Weights of a small transformer language model.
Size: width 224, 4 heads of 64 (1 for keys and values), MLP 576 SwiGLU.
Each number is 500 + 50 x the weight over its row's rms, rounded and kept within 0 to 999. Layers, rows and columns count from 0. Numbers have three digits each. The size before them is the row's rms in percent of the matrix's.

# layer 16 MLP up, 576x224, rms 0.295, rows 0-124, columns 112-223
103:590447561500474594495431499541473480468459563496521498445568448514606513446552516552498524474483475440531420445519441506556568403507548528514496520447481545472432498486501512494404572458517506453468570509506543459600605456473513440498500480537469493535502548451494480389466590495424502419493539497501459462504499518606428467434501610530
108:473519553471542613445539491449510463548501559530481438480472502601504425469582552526504410523481595527435551511553550540587567508522418518425543557580511467608524498487553583461507452501570496562540499521491438524485450433506546520545522610511558522535475590433513481522476519475539548495535520481548446448498526516439537456596582495507
118:565545486467469471541563521567539565455464436438576480460532434548511539515459441456526408552526557475530550496530499452532480537495492556475596388577518477569488572518651434385410471445427492517527448494580511499559565496537529534504396461510556467606471458533490489551504513448599507436428478565502439595547473545380627517519471511579
106:489389468642536519500527466575522479456455485430534515507553515432494480476478449450424488489581471476478424524547499483494607566502533477489457507532524519428438555523542487447579470494558465499517437512547500433482557535471489577429419465482489516487427554562531600542517487398489466472482489440534579491491583507472547498526457475568
050:540558450467514526553528467554531503427480408526464555592423521488501422432474449507502531565462460474460610494542470510484416540543524536453514473508558381434522544491542501533523526487429555490561535610503402523476436492476517488414487616340423546390506580482515395471416510501470508549558443462484467505675489513471401459510498525435
104:580499458535441514472581509425538536481455459495457504503425504459478515522454494498480446541452510448463502480494456541516440482467491466502504576522431551477538531473404555397506435506454599501509477528446559443397545475459520505529412470451516418596518407445541570516486486447470501503495507466377416354519486545437442498482579442509
108:507507542523469528433567416467444503480534527506532384564426505488587556536494575510428471555588532510473581481545483553444507494507521498414505374524513500499510470475511506540547443516568444468504527429489487455568571415576465539491517586532503553467510500472538510436433592462584411448488451501494563523514507539590563446437559467529
106:501517469499523546476499550526465433498521493536390388488548509459389424558420430560483527602488396526488474541465490471489570487461553512421540549529507564553392418490510469407531509501467442493493457514494518490471494572513434508473508549469619458588470535465416548478427527439501509404477437514575479545497496439331567487532546520507
106:492476550437478438531474502549482430548424467502468514430502558525474449499448584495546363522490526470560480431502465499525455481552523567519508437619483371425534550500508506587540468499499464539562517518551426423482472598504492492532541535489453533462498569437530545484588562484445533601426449594433508503471537525462498534484505395462
094:473535508465588569527436417486530470604501484540507470440584427517561411473553527489437450471467481506478552497634486480542542507429542617503494498502534480503383548416515520505529539493513553544521419505530490508587514531507499491446550506510519458530436435506459466526525471458420457451541544431423427516479516511528583388445488520520
096:474680552538561542411522571453533444495470530531492496539457417602555478485522545499470511523484439562521566464533491501497536536526529483493504515486526481466533598528590526497484481467387520520519446419566517418488425415502464510462488499474460480563516477507570527449570506457497426522548423479471436491534568496499510380562480419468
101:491463492486499535418433589667365472441536476545458496506530403471440533531488436529511541463490457521474579503469476494545579517502524530466526476634505518436518576559535494484520531469380431530461533517510536412398558533589401513467508513572562471591499496570515519437448514480565492397567504476409428446521468522478510518457482540527
088:548523534485579529459513448322477458396523475548488523465555488512530575477437609560495490481500476544534501420486476484506442472493453472423467483446478453489528471546475519614589593447583465541571496597590448461442440519462457445451489551413544510434434582492484443481504489503538451471526411500446475481455581472431474542471520486531
112:473475575458503574520576556564487520549443473550502506510455481585472436441505494467454400469519443474577481510557494451453524448501471549585418460493413503606576438546443540439611516520523483459491459502554507530586539550563482470514524531447509478506522463506513525469519395526422563499563473498358509575523465547481493579521546495495
105:470543492519513565529411509473525573475444484468561551531490521462515435498492582564463491496511515503450659514569394455456506428450434475581479508597560433539449477447534413516527503531502504539400572464560484539508516471581540567550415453542473553402537471547560549584410484476511485407516530483523477430490537417459498527447524508513
099:550435517500467466512480601432547468508535464462561484413564499511458473543516520481473575560482546519383478505539562577547531490519480432450482448524603474532439478487420552596445525543575500447498462461543535445519505479532529508534493548465530566442544419551508542505555541393566486501539555537494468501500572524581475516574525407447
127:517456556589522483541504480546489520495465520520578550548478463538559496545510525496500550564467396494536492471469432467491454522467390412411484478532524519550493604477472507548492525596479437446616479491545617579413491495520468487480490436544514528549536573536550484490447427476432508430482309434543536502439565428438559543451464494547
094:395566530479541492549524408521467587572448496504562498434635578480482428396483566507454464497585555593630537615551418505479481545397562529538429508486492508605484455555473554513527525488558475573481533538451463557545499478437428513532486492506548534546486459469505491470502512503512476513498501461482446521479580574496566514410486564526
094:478435526591509477519524489451556454488605554504427540508519560547512556480431558461555550501381407571532532495511481549582510479490477542534409445416543369572531508532534461513457470489568478562504523456452465500538510442524453499531459521507500549455560514558469550507451461587439509521560552505465477542478562465538472544537421511534
072:524531480438548564464495420553449532429543443473456520472447496469509506500399449586449527543496553563492482524429484532530519485574680488524513426392430580615435497456438538460453513459514431490441537493474522504564468541424557467513509467536533451479541442542574471483539500445407557560468633570518483572465548618514512454519515483512
101:493437439415601464480497601602536427426422468417518461514642456484464502480503542505572562497409518553555494438474556593389493471427506503505477545543558559481371371540494513547482514525538375508446459445515504496493478458529444389510462423426557457451403575510522485503484507458562528470524508540558587511518508489496503569526494501490
107:431489489472543529448525519481567490506511454503496407519564474377494472553526495458478501558566489572554508493538572558448576443504563500523521488488510493613512509524540513465525437536511505451444445579474509546468552508483506510441504494584422513437520496532459529497377464481503458420654545407483458513435477481548541498516424403480
103:446384528401528465476447542465430516505413432554501516505519453537439518527546426498468521455535471499521558393466521452506442527476533439440460493455498488502437523508555509514473468535492449591541522473420474479480489513463584525457442512492493482507519571506500610566594522481517459408483551496534484486495488512470397538460413524536
115:490499522459548485481474390576445439422544488523550511388534555420445536539481563502538448455514679463455446544522456375456514537530477523548471451486502479496552451509599470575555488461440513423556547468532472432564418466500524497508501556510470485516478494542481516550459527422534421348557532440455389464438446483471388527548480461496
056:472500545464549489522583496424444513605462471450481502521506478510517561475442530528425457449455557513591516369489550550484551523499523470393436507487527535633551497582499628530479504415436424469532508533536523407471507500548365493528541533429543492532509468470453438499476495499446527530540542425604411395494461549489509614545500515420
106:497453453577443621513548558568555551590511552607507441468428544532575544478488495604577570476563423548448519541495517553533491593500594470457475505438514413576508475531386508528527445521507551561485437567517493461435510471430491517535410474490473461409511415557501557456521539472485396472585523490518479518507442474544479540475461468467
102:465549438515478476379453515521519489420451490476491499406577499570518434550489494434470511524453515526534407511492537565560497511463502476532492515437535425595543441433523512546482447467510424535488540540543535496388480554424422478498469542546486513499481435510483459598444556546445392451529503461468498618522420540576490498521515401387
113:491480530446612480533518506419579522487424523575491530491442529524431479492539612362575515477515448440527482474538578490507552520596495497488514587436519516487521466423511523535553502558483460540535526596546454520439561452563483555438463550537482568554438526397453439505502412460512391486515449460420536444486470477496543575479529502539
106:530548493452540525526508458480522394487529508489534468512556481481528522527449603454489510527577576445548528433452470468574440559448564522457426468517416504455377455607555522538525452448376554396469524476502662554504486488563544531497506513508515446489510531533470411487553502613502517504531572544514517434520467532507448470482551396545
099:563427486497590503459515503481456623591526534516499522419559488518474433515558582473459531505561471483522542595541468519584504530528535477434370425544471521472465564510493483518543492443553503516379454471512462396483539469546535539515488482501374594494462523526474469529576426384487524540406525559399462552482457529433494408447513423506
110:448493487573562527595526554579426483524419534516560497506432516577469477499478424524612499570615474571452463384535485445478557599406504480569420527453409475493533489497441436507452439427555496496459505458567510571514478507528460598510523609493520583504495504470525508478466597431510458454438564543470529487449455487535516427479544505542
104:467529453492468543606478548464507527505627465535576595481450472505448475462552515400498518538576493495531535537492615520524508401627461554494516532478569422473490431553522510464484466554468568574521507488475472476522453484513407559496472522513469529544565479548491459533513530522447477430449527466499459494527503478561495427438572446466
107:436545523545521499405506520547515452482513538468492585592554619477450554463450484451522539460427513464498522460547401506420546576540490516489467497608478462491543501525557492515560434563579480482398466433620581383423453502482475550403444530429473529542477413520573454513525470477537566604412499540518468465506575426542561600552553464564
110:494560527472599481437489513486556638575562532476466507555500542448461412468524490585491446551423522497575489532474599512544456577415534463497438484466528471526534555504417530437542477490438596437523450465517553558454491505520496442554600507434518521459574568474536428477457471535600479443504524435505449551578595489431467539527449462607
109:539513562561517486370536438571455432550499512466583486434561525458563499388508507495604517476461529537465450496464581565563471427495582555522440496501531456499398658456462544434515525504423562439495507595588455550454487511541512460463464500579447486512563499534554448470490427469506541557488574535481468446553501499583431557546602555471
116:503472406515607520528521517452593524520530456525530460471480472464518450424474570545426538513463567492475434482475509535529478459529522456453568618513491468435481494422407489492509488437580477512447419498420508540541496530571481453534557518455560505504530498499560531462453492425448553489655478544483432603463459488581442462536517470584
109:592478465569471413588546477440489524551484529440558548487455498436518521495553526484493420593459470464549409551456580477517519464620478519547495542395530537523553429493573456468492426474514490495522574501491536501447434509554429504521507474439437510469447510514590480459520416530616583526593524515432484519511449413455466629460533515553
112:549448510496470468533524586604545456503499549473560511477507581525521471533505493428519519577503403584524410454443392500563487487515495479635495499503512464422582458509517529486475545523457516498488534434576513608582498568562495366586448539535562527585504472400496439551467474539479545576534483491479512524436560482453526512599515470434
109:590589572464533510440448522489519515448528546469552523519490457476458454470479566571589476443424464577558462541465572447506437554522499461472517499598405460488593491558536478440547474566527471539497470505576489520478474420499526505464511464596479500559402495444447403506447546471476437579534561590572450584584428465419559469506494534490
101:466500535439551449451526585471537449544445515455535473498473579536512487552465429453526541440518453517556490434496457436511604511519650500570480534457560523526521468539432523548512585501537582461453470513513510506596564470501414458597514480553497480449578514444562503528430555541520548486571487523428471419651550451517397589450500510539
115:542596474550475564422549523499519572493447528587570506557396490593572489507447495479526489479499552531462500495568428544509490509477447469482448498530502454461543571589435536437450484528462491476459577503545526446572496530582540573569588594517613554470490491449532528487483568517585461565478473558570517542474494630498550549404561497471
095:480529490507514539511493559472438451485542470476515428488476555518453566517527521541538561530597461441477639509437539507487488473470432556519359550506467440444418493561446460392462546459617500426490549513585509566458451449582539460561511540462466547501525483484539511494513568577639570474504421391480553500425420613597566456476467381477
112:520468487513499395479535496489504507486479492480518483476612623494605476620479511498484474520502481557381561427470507517425550456575486491397429517472507476583460535510459413517555567489511449517547468578444484568566486609512465520490527460486470510472428488433521547529432446384475551503514511481445445557511460574481491503499521465445
020:544591587512439511392550391593569492444540443492513519561531516492436464625482562559478525394521496552506499525467412528409503488440531582493457521527502485456419541501507500561530509496491457499461505528514514466493479431468505502543446612520491480473470494531450507486396486440349493586586497474527481446535494480501475517475491472628
013:610525512499624462552504533559450461425495459532506426435520489528499513484527461464552426521478472441511480465538504434507465546405554556359556528543533440517472528560520533482527467371474494531515465492483493553505415456620478475522544509583468561573506434464471530511474488500512476509580442545542571522481530481522527402399522456429
105:494498539444444506546517501483492441436523448468545575431467482454516527417503520435482511606539444540533443400483657569450534539494506458553395571459501513529455395464437385408511579565511446496512584489501631491547545513521431477528439487494447516513544501535514480492507530454591508471478517536596473551527441469476491531442457522533
109:460426498473480557433495409483579582439456473481558486524515460484496548318492516493433553530545492488617461561428508497496465509560412575562496476482535596462481586476464510478470474459501432397540500452477521539471543501430459542514485563518598599530465464533417564559509560524492394463538456519467596556559404439461452548539425430475
108:388440635527433434423512504483516492476622561515560514520533500557482431450524446466556436557446538492515514582521624553537612471482426548502508488474466467459544522571537515361497522579492470355562598477631471492471497513449550491449532481483581512403510484526609535493480543510470453486560488509548542466482474500422444581485550552469
098:539393594511503473545404531464561530476497480472504587608448464496530463522472542494475528468522532491477596488458548471479438519478488527502491541556557425565540496456586513456511549494568422544521563496484477540473550463603601443516604504507448506511588525426447573499479475532523510493483574542363507584559578513454527571540368455543
113:530443503475568558423511548596541541488549518521510507542544460476537492640526488509512443524425509408427531484551460481521457519513543558493480373508498495480506533611450470475512436482529528566573443446490510550539533504501495567493536518485510568480413474463486509559500476429493438572535452499553473519565478505540520522380476548543
105:463516577377423463467444533476488536427386379484502494497451432492484572486460511532523566476523568522492475525523507429587564509560515526538376567474467454502545523514533544601412575621545521475543509520577484475481461443530536488465429463547511608521562442474497569563487451505562504507507537513525578503492556476636474485453451504498
097:529481542488481512560494452618443513492432532500491517586521499509514595401537563415493515604622500478463467505474546422581553621547491625580507450436482494532526581477540559449522546503493466513534512423482517530518527511574462427475524440491617442502538462507486504565437504424474556558419422506499531453515589450467459513516459443501
112:582504490427579495420523514481526558499541446536506564447422534523475431545421413428449531518533487493544494522516512516501549485482474459476419479500489505494484451573447515453445469504567538485473535536446511496577472562565548348561446370527469537526401464450545510414467561470557522493454471498467506436456532432548521470544455504563
104:563512525564412440404515575571495499493493534467516488462507490460483505516444534477447524480462439497494475471562579518499459438547501492535421556490472579541439525476514507451498525538437534622561539515543546520415488414522521441535545451449515444615517455532580531458626412464549484461501516578449566524429601483466609430532430446424
097:435487466557442444443520436526470523454579454465415513494546493450510505579487511663520580497477416535465587555571458492539551504420529529509505573592450497531527383484454506497468438550456524562472458427403555568450459530533506522525496576478512537481612416443533568482458501563489476546495468469482480570529463512570448502550444491525
102:452579498482583519412467486501479516443499500518429506530576447520586471422471564552517509531423536477502420374500468574451508570475511474469482509515545493504660523516584476498551491486433493467540464423558458564439544556452480496530393513567524544429530442439548497503569614588605565521520500566582513448532480494539530597576546487522
101:517475533567494546594506487426418472455493562425483517557521507588506520499542510447467521488442352464576550446519465565456596505477477531552439444577407451507531475617525551592530524465501528551526484440553472511489551459405484416410476541543488448389498455520518474564385545437459403511518474483510465599511479452533557489541490514471
057:445464490471492572405427420474598437443518498474571490454457499442468516554416485513400544524457484442496484397530526414491601515534526546471484542432439522507533455527476420540476517457550482665479526508373589548535472530526551499501481417484517465450451455430549525487612514512458532529462521588487533432541507558503431452512470476574
108:515438450518488460589478461457503472524478526554524503504521469466538513534511493467480419565581521553611439620496484527506515512411440553456455493457457479448540432443435468543459485418521471431405644504489525561539533477494542505479499539451463476471576603433512556513508490456485496451440510545539571484549507507537561475606555572508
117:430548448481438442543413473566453519443543527486463429478473490380504472499560595452492478514493420532567459584515462511522518510410590452581521585443535465471410503390537492446499513510547477450548440488516471507492423579490530578626502422573412510599592496464578574458479578450510499516528509521506490466515548443536468444538558466538
079:379583504499404606420538509460533487470465555524550512556490531461504471567433426562450475515564458500457523555517558444500474509423480480462506518498489465520578478526450460533471507501542461443539576449562556471559533457525520457451567457549497460516584483416447472559556603478440452441509443554467455458547488522471541497534447470568
108:445462465477529583506518505479533456424511563527577476561453487535467496538482512599503555423515489524504481483460567455394540444536553496407476423406478594435519508436589544455484545476454530495572436464583412486530502490514529557499516569420588522486474461513445595540541518495490447531448466578458450481522531477503540560446572533510
046:462510547493535506524427480474370515528417483477459464397430483521629443454462510527560449495509549432458485463504466588477545659445413525519424498388488523530478493497512499575487480554484509482463461529402532536469494483446627586463502589482581428471500531486498532454461511463552503507533455435526461461617503611453501516501468420487
110:486498477511448501530547408530407470436514508439508499423457474574439522399440491514489624563518523497533487594521524498458482611483563488545500466542463520545497529614546455469530453429509493500473404420529517516455528452593532643403400512447464480475482489492524490477458536497483521459467448542513506417468500536484623567492528430512
042:436427497451547595518521501491508387559443588477469473483566491533434520507514432537483431492563579491614495415560497533461499532459445454493487523414493490483531558443600540457507505516627444447484538619590644528415459574473413469525613453448519481538555463485539448480455456419466523492590479413506479429518591467433505498550561476572
109:572505580590365477494518522426521440528493493649524496557471471431522513543500514495477482448512557507546597529519490473525553500540469492524564469493478458498576495514470506526478471519541506475494448457465510405499543538505422501387505491549434491464459491484504508451490415513537536414426510564429526449474530511508485527394439417434
103:442449472521565618542404497488449495628578525453572566450446471567476533484578412510414484566499516551576574508620392479600469524460485456513480471567567459539419502492476443451488479520478509502486486530544476495552479454460578549476513451594498460540590395533554531444518459525540459540483501506483471545447486476525500501555473439575
101:517446428404515535472512546577503417509509545505444463533522391499488469398470469432500447499421524487487416581506445433443480428507478417539490497435622523492627532572593513514606402400479524457534426392488463449547475531501431474486458568492556488508569493496448578547443498525562590516600469566470512466526456528589538431527475509420
112:477499502453526569485489562445532544493500500564548505458518572471553458524472509514492444421496450461442552476573451550475521592463520417575501562502485509535524526492499444433443466516503571525398580489493493466428481439533562485486495526570490464578419518623582495526494442475584463521566473551539459398460574389508460483562508561576
112:403506512565486569598489497584506506482473471495506554548537547478475408522468549502517478517563497538505666502534539608577524542463497486425398484564489500521532428504537505531613530506512490567572480529405457551440517546468432421523548447473436559525482529439428567477486559529452469481536423543492487483550572446520498512518453489480
100:507475389504485474514534495490545504529427575590536512459520595432548561563465534545479463508544500492463395493481548477386410514563412450520527531473546505502587456413466493548505586506445480511455446518550538532472493475486579435458470538493597535561541405450515455479542567405420537425474453517578461445546592440445522526503513462411
107:448471420428620447484483525535458494450517484491511546488547506593513619434494488491497514528474553475551422589486464488504426465422473506612590504427378528571552602523502495493486542569548502442479481463409549500579424492494538508463499459429461456462390476437455545520406531499414482482448540570508523444494542520496474498486537439420
103:511610575478507525512541441500492504526540551494528558474580484525461501486531514442606401548622563536519528528484507501450423497427606460552522487536425502475527527524487583480484568526587542546510505502508539571554624417593404497572459508432517481410495428442573497515434522494522571465523497560513488487558541476481446497429534540514
108:452446525536488531556555519512524402549454466545522524517455531500467505560500516487548476514446544455574475533509454520573467566590483431521506522419486553532566594509431469518506481443429542509504584493421463482587409480542478526453522524507430441573492495532410353569512500561506553502526518505560345477447519549499470450498541524522
091:471499468532473509537456410460385460562555471402362556539526496553521554572517439535399502582509439558521435384533510519511552455503558454513419373435516543474520585473464450448388480464415557423582532519510521539461448479457479471497492515405478587433596453417467440446489399506498416540486519581501535471482530607455499513511481535440
091:426458456526553506508494491588508438427595503517518500529524532503412525438498493372493619451524583482509556433523509569491465493492439464432524521545525490466527461516546534461511468478496517489412448501439485396469522579497421417484540501440533470485440557550568471512411463504421403590536501521450482525558500555499503346554510470512
114:438446428572488487533482477428530526543514444513476516537571570526562476471440482444503589550493516502546532424509470533601544528518512439474495497518496582452557463550534551544492530627424497466549496455477513598523469472455491502527572482508471465407445440427555458471453496532520531558560546472546444528455407467530601505565495509560
066:526512490544444512582563460558430490446538521542536535550592509512601483502434593430475512546509461546465534575525473557527488527517500409494493476436472542540509496468528536380419488414488467629571493452552508502480460455523513406504392480487492484410456522496554638470454583509491443511487507457511523601525436541459491467496525445550
099:550530486552420580432500495533562538495535494483402520505493487402470492407436525537452437492426515457624470476594505521489473541548500564539458507479534410463461514528477402437497479508449451518459496560406460453435535520517515496539539455400616541483410530444456551434520513525541530404526470493518549516471440541501500527505568571461
129:525501460470464570456567492470505516553481449520521421481497546334410459433540486527577506507517590519518494479480515452532594502513493489494446569517535525522460478462546488433538513463504537448518520546443494609442467608455532470412427488556539438575459552540535472442536476637397552485442422477539581515553565531446448494441501498410
095:579493507558548546508484587530492444522497552418469487486508467501549534550490507493558505482485419473443598504578473617506491475494486494393574490437580544399510485443511591453442514356423476545580512523567573393525512535536504452478433590639557490432555566493601540460447495504623480556492442513508486459508527486571556549491504511510
091:543448502457431514534501523437510483573465480391530529490513487558590546519489532503605482604474468452480549508424516462659398475425459448460406447434492375486553475501473559463426580594548541517487513526447468491531542474491511468514395517434427465574476532478521378526473476495491550481555577596498546430453436449548457502470515502537
116:441507541511489562607414500366475522405471467514514483424441436457582458435579511527488508416450456445523520490510482525467429560503475399517430441502515426561587497546447450517522504455462546564496485470527441387470423499553369554469484410482553523442467569509403535563451569485431491596530535534613558498569573498417499405577501495573
064:523464489467586501591478462502426582538505489542496501494570548572553503463474507513441441550552541593404510578455515485465586517509507438504487480414496550503473524463527619536526475551487432563529466526411481458618519463483497515540563480504506542474543496487603502517500605452429567470508499515502517495441463496417560464525420521518
090:542430545544544478615450447527479519558582564445562518514521554468437460543488456462472500442592478511429427522438485411555586562499422575479447539517564471564459443465479412433511571405428455553484455496520507607444525520564520544431561573473498445533476464547465531485490547454407538537508558534505430485477550430490542477545490449526
094:445475539444481525557535557453474479514498459492520474397508407413572489510546436478565572476511532532522422509563477549563494466389518552448575488469461504430554383618477346416443508499434501504532515462492469533501467486549506548526590573520428497468485479596546422494466537444544389479525456500446529446508575441559521644433536530463
103:482527471542505498517537562470518495520573439485498385470485520551445602579465558505575415532449576541529386513523444525548471485433483553553535457508425523492544578483506555552538503407552581485564524516443531494505604537447520446471556446520502532505543575552540519510473567481456552600395487456458510537492528558442490552551388519490
109:498489530560561466419506555519491591569486454490548563605551566528445484525480505514504494516513515598496424421513471495483579564502642558485496595437443444496516481525586547502491534473493550457532470528492476524532503527449551497451530545564467500448456563449488539547454451470604525501515511470540550473466472531461423593559487502524
114:401400474513503584499555442564483506538475477433490432540504603475434539548634471489547514463481446508428544593494480552596469475452587520491441480482488494445471647492494445504467520482511496522494514526427556586498455455481488502482505526442434522552516542453420458488535492469478590608453511508425407496548417605541557476450580435502
085:487456558416338469474459478539493489464516523519497453474446512456606455482475493524606443537557516511510496515483505521540525469559563447573604456456565523499498469443529422484485459420474450466487502535467508531470499510531453463559511478571492467572439640504617557456458470471536595563497450491507501561476392473441514454601566449414
101:561507448464449420492484468534541463492499534431489542455454525588558450502564441458481484579541464462481422529425494514606575502468489479423397491511481473385534492446465425592452538516582466561608517607566447574460574540536582506453520554543567460471532493557465456459484471489506501432431481574387479553480503501522439471563478519552
100:527566492418481579542493548409537476534502567481477535500454480529468524626562480557518485494533467497540513487451563457448435476515393491554465502468492507550507462468458511448505472516551413476510577496547500619463472537514464441443479529474545531461503534468522445520476520533508485459573517504544488447497545417598511380456568427443
064:534470500652484482441404436482469419539616468541484493484471474445521462544566488494488519479492506523441547490556403449614479494483490537506428491462453589477467575531527518457455558427476498499516466602463550468420463608562452515414422546518437552409537467467464499591526489476576527491496560546466454371456561483452452498491520569485
124:458566499524470322484448531445526494582511496474524470505407544390529467429364494528475551552500453504498543417447465482552549444452446541444487440494485511373534475489570573459590438419464526490470554557621550536484498460515393392482503512519566514481453549496504456458608585509558589484503489462500424481540463518540532443486554480458
097:442492504556605541599470519489477595508474505496496508509585520478538546482415424510550512514469557432381424591516523451478487495518521457582584458453411462577497462492463554435526449486461523562453427356532492520518407609523468490443555494376577506429468424521487498457445591476439499522510524482497581443482468577529471459540480552481
109:527538568520517540474438441601561493508491522545572557452484474494516444553523498524506401516532436459552408477539532578529505478514439458451563512512378558575476585559532498455542518492511454544548629546516460461503463469487468543438489469498435417506447514402552504483410501502450438486482449441464509541518460536564436485553477539501
116:562508481543508429499532471443583540552458482453440494400457521467456526488499484463481518433526500422538499464533542523511558518523437475518491380467513559495456460429497460543500440554487466599444516534466405500478496560602473493538440574511568511469510538473478481529569513481486541483447519405526545495581479522479469458591366574537
027:490570538456458467442422447564500448595566480533487487400573495567511437470491575505387482496554509609500439404498623447489533491497535546606523484466480453572457482483480464480468442458479447445513390499428477504437504516540389541449449454562502580425551542389544621423508464456502547396432475484562530441513452537444557522571443434557
103:532435473485535498465528474446572563457457489450435509557540527532584463502560571451533507513524514441537507440513452586537456525509405445575556391582516517533512527503473499510452523455530439471534676509419447604517428421597542488542579521453556478567576547473507523469620568492471519478469482503576486512452533511522520456571516498460
097:485495473502530419543541488505433460470537494505482600567519583561418526544546553483505526541509500501537493437523477508473499530477458517497512455455426435559469506548472415491481491519498600512490509481483542493518548545435495422544446482620603466604497458564553443514488442526497457524526449460546442502509446494545547454430469452546
119:385456506544500499586501436471478639495452528461452496566558512491569481463466491423522604446600475407498520534559504429454542486473466605513543508479517462417501492558434484550559462539538454461411504507491573412564410572597435526551472494493460476482501467465458537462513559506481434564463512481456579431545494521537530504481515544493
029:476507466445500564511478426609498559497448526412612474464517504642426479525471528595458526456501610459452479572538566539402495517573478437407583480514494439519471520500470511455505463485525551563424497493474444492481498482517457521522550477560446470548530445517482520496499468507465483616526551576519560448539493499435519466476578482520
045:474559433472463457571476557413570551432511533532618565513386536558507572507521500439497477525557459430558515514551541536484562420472560435640329475448528484514395502507490509495455555555466520458500539454471496520581459500498511468539512410499544501540587536456532579489550511440568504522517439482556557605448503536489511559534511464491
075:488505494431464529407497458597459413496527520461459536491497445506409488390455503526469508493533426503463469464489545488524418506551484564609437455539581421423508532548466507500567569447560512460454570529534535605406503499501441532546535431417527612503560540550485517387497506482519494488481476546556522526508399470517531530503459601609
116:583491546518549534516529472485389469497422561523393534407519554494521535533423568535489464499598485530480508511449577499410485554546529484628464488475470512483461450663485526504520457614538536546444511483512441454526537439427480483419454579543515496434514500421495450525471522479451508552497440469520449443540523457490539394486465492560
039:624549500480468458566543529464486520469444612418493519512513510533484530567531461421457474438470504485449484478355495530611462500530507567506428553418530432480576469473521515539482542483429575553573591492468487521532514432504505402409590560457415463466528478491506471445484471532521449445563423552459486510597559419450553546453549494501
099:526477448508554535464437503415499519563444507482473378499463501597503533559520401539573451545414551520453513461513518487548490544513514604501451530465476455415482556423528451491506456531421557474584611570530470396549500579556548603457579543503380536511489411529418534542608526603505506555610523494560440488507507571544541479484520433512
107:551529458510433440540504483471565477579508595529399507508489459462507454555502528495492445550517461481498474440542492458545450421481422478467424466410533482521453555503455439504434434526556472449512524423518548512482430603599502429518538535466490514579413523471632547586510427509416546480415427544506420540545467493532590454486469375508
103:495489507432508459507445524484581484465412500443497555517588463454509387528438500511448484531488478538526410441481585511401511519460485464440541575511469543508592471481627527500561478464535449499448450545520440498585514609497608422577428513544378594502572472456483444493484529569359565581454568547503516435592507438439437481477521482523
091:481506445532475517493546572604472485504458450421529565451467515541513610484532418518511507531507547472474573528522539532529539568542504469518550549466527468465472545542473481535555406466521611429492446469401512425591530510425454531553508397605440565533488568516549500541496462474420516398481497496504515471448551478577480473583537527468
112:487464477396471488556512519547497476554452479507530428509620460451430516532491540439560455473530590523428585433550577451431543535566437444485530523426557538525465454540518472533471507474650457502486386490475544480439548527494592445565564471500460454513485529512546524490660405568475467549407541551490491540552518457555456573455501509478
027:578472467576575478461580543375571523464447504575530548417475459545493451508474496536508476589490513501483586485438501478425495426483434549495420528525449484508529539527556524535535469469589521492580593516506499523585521466509500563474536544528506473465497501569604518523414518414506566441483403487410389468451486433505470606529512567555
027:569492481515484579457540545489460471473473501587465507593482516485438499554522583417437541567658516482517452515532473511520432435527525555525506468555478490588470403544529469435511515451493407571526542473486547478530548523534485447482344525565536530536495553512612488545454491503517478539482510453489541560500408471541392526549445480459
102:469445630566518443540469511478510481491537582452499463578497570501558561437519498456427540494534485506549484541483528559434481464530523471400569509523453555555457482445483481480519536545600451529401519429534480547552459531428443525445343455483515531445549501442434555608478463503482499436426542544521510532481487550602473459429441528443
117:502514450482456435489534437475454528430482514428466507418505624467467489457501430478532544613584411533553445535530473490500452559474544531426518553529375464482477595438449484448545554433551531487410516518403542590504486390495563452584526509503535507398534444482520489537573433558536530503546520556435529610535509480470434479469565556515
116:498477574496632508467575537580510535563534545476506483489475588486379479496432505428530449505427561539499520485517591483535479488481454504462550476537509489555487554481560393497583519573415475502603525484582509438575522410511492499474473531512511548394514472525397500528427453457518487474517480618435476466438466549496511452419608559501
105:465526531474607558512533575511506550491471449459451550508398497472553503507528517593497460445522409524456483505541441432510579424458522490456486455459593453492522495553494486423429665543453522481413533494532567487475502545466464508457523491411446602461486518529530496437466480529432546505510483479459518570507544554525472547430508486408
105:579508550496400481504414445545499447533500555477472520472512535474561474584516477463519477539474504560514494482479537397507399505510505576518509532574561412411545531503552490547591419560452508545540508506577497517571424573547497459458501486532429444392516486546542454412485532544523510514536464407514482471543512491535513523502489412544
107:456456424509517492468573513521501436581544540482451535573506662609404552529490513428407485553464448444484478549498541511555454501507479439491566440549490473412542458534526491568569519540432458473439505449565557568567495462512543520517496519443396421457537510499538504404495483488564567497426455564482478440539474516638570520520591501609
113:508449433461544443488517473451531567539410551530570519568435463463585515401495488468578504505557442557520629477576515466538559503481498578456560492558494414432499515425503558473568488530549564519446531504437534503481447544468534566538427526502410454445526497552503534471528429537523450486401488450517529444420469455512541504502497397548
106:544512495549517495487554621594451516526489594422418512584515540517466477450494554597459544552423445454447500506504565466452542568528470449521462508559455596425568463540559436440522512507483582580499461521493464625465492455547551455569489531551558421443482565463402554567385440463570534488444482553561490487527533414474433597483530511435
114:524463513523519461536529566457415466470463484511519489525533460577458494559512414474583499468518487538439565456453583455528600516521379550440520522483451476438482458477476559466428472439499392464527548494518448461502460617502479512356493581479508523459516538494580521607581469541469545504388493543505490575434504553600448501521494479505
104:551487521579473467547498464447547568512533560458363515455461432518542519528564488477478568514539558514515420527539523513545474476414415534603503523433582580424463565547497468427516511534539502434492464449442526519491552430387488556466533520503453462570508490516480562484507477505508440531503531523436492450435456450517509420527539523475
113:548530490531547504457574505531555490526509607479477472503437433468473530526511525464437435485520494505428508473473460519440480443516487418517564469433447398525506578468480509521637560502529488492465506426477530558503496497503627624508619489419464489498495555422440532474530525513578469418533496527454528448553467351462422475471538501521
083:486459464492445635548555497511546580599489422624491471476588497499464608445494488476473466420456508572545414558498468559580555538508586583476471558501488518391505514445505480564462486425520501642502503534493595452548514472490570468526528505566476492455487424526514530597575472457476488489449513367463466509479539519450528448497561567564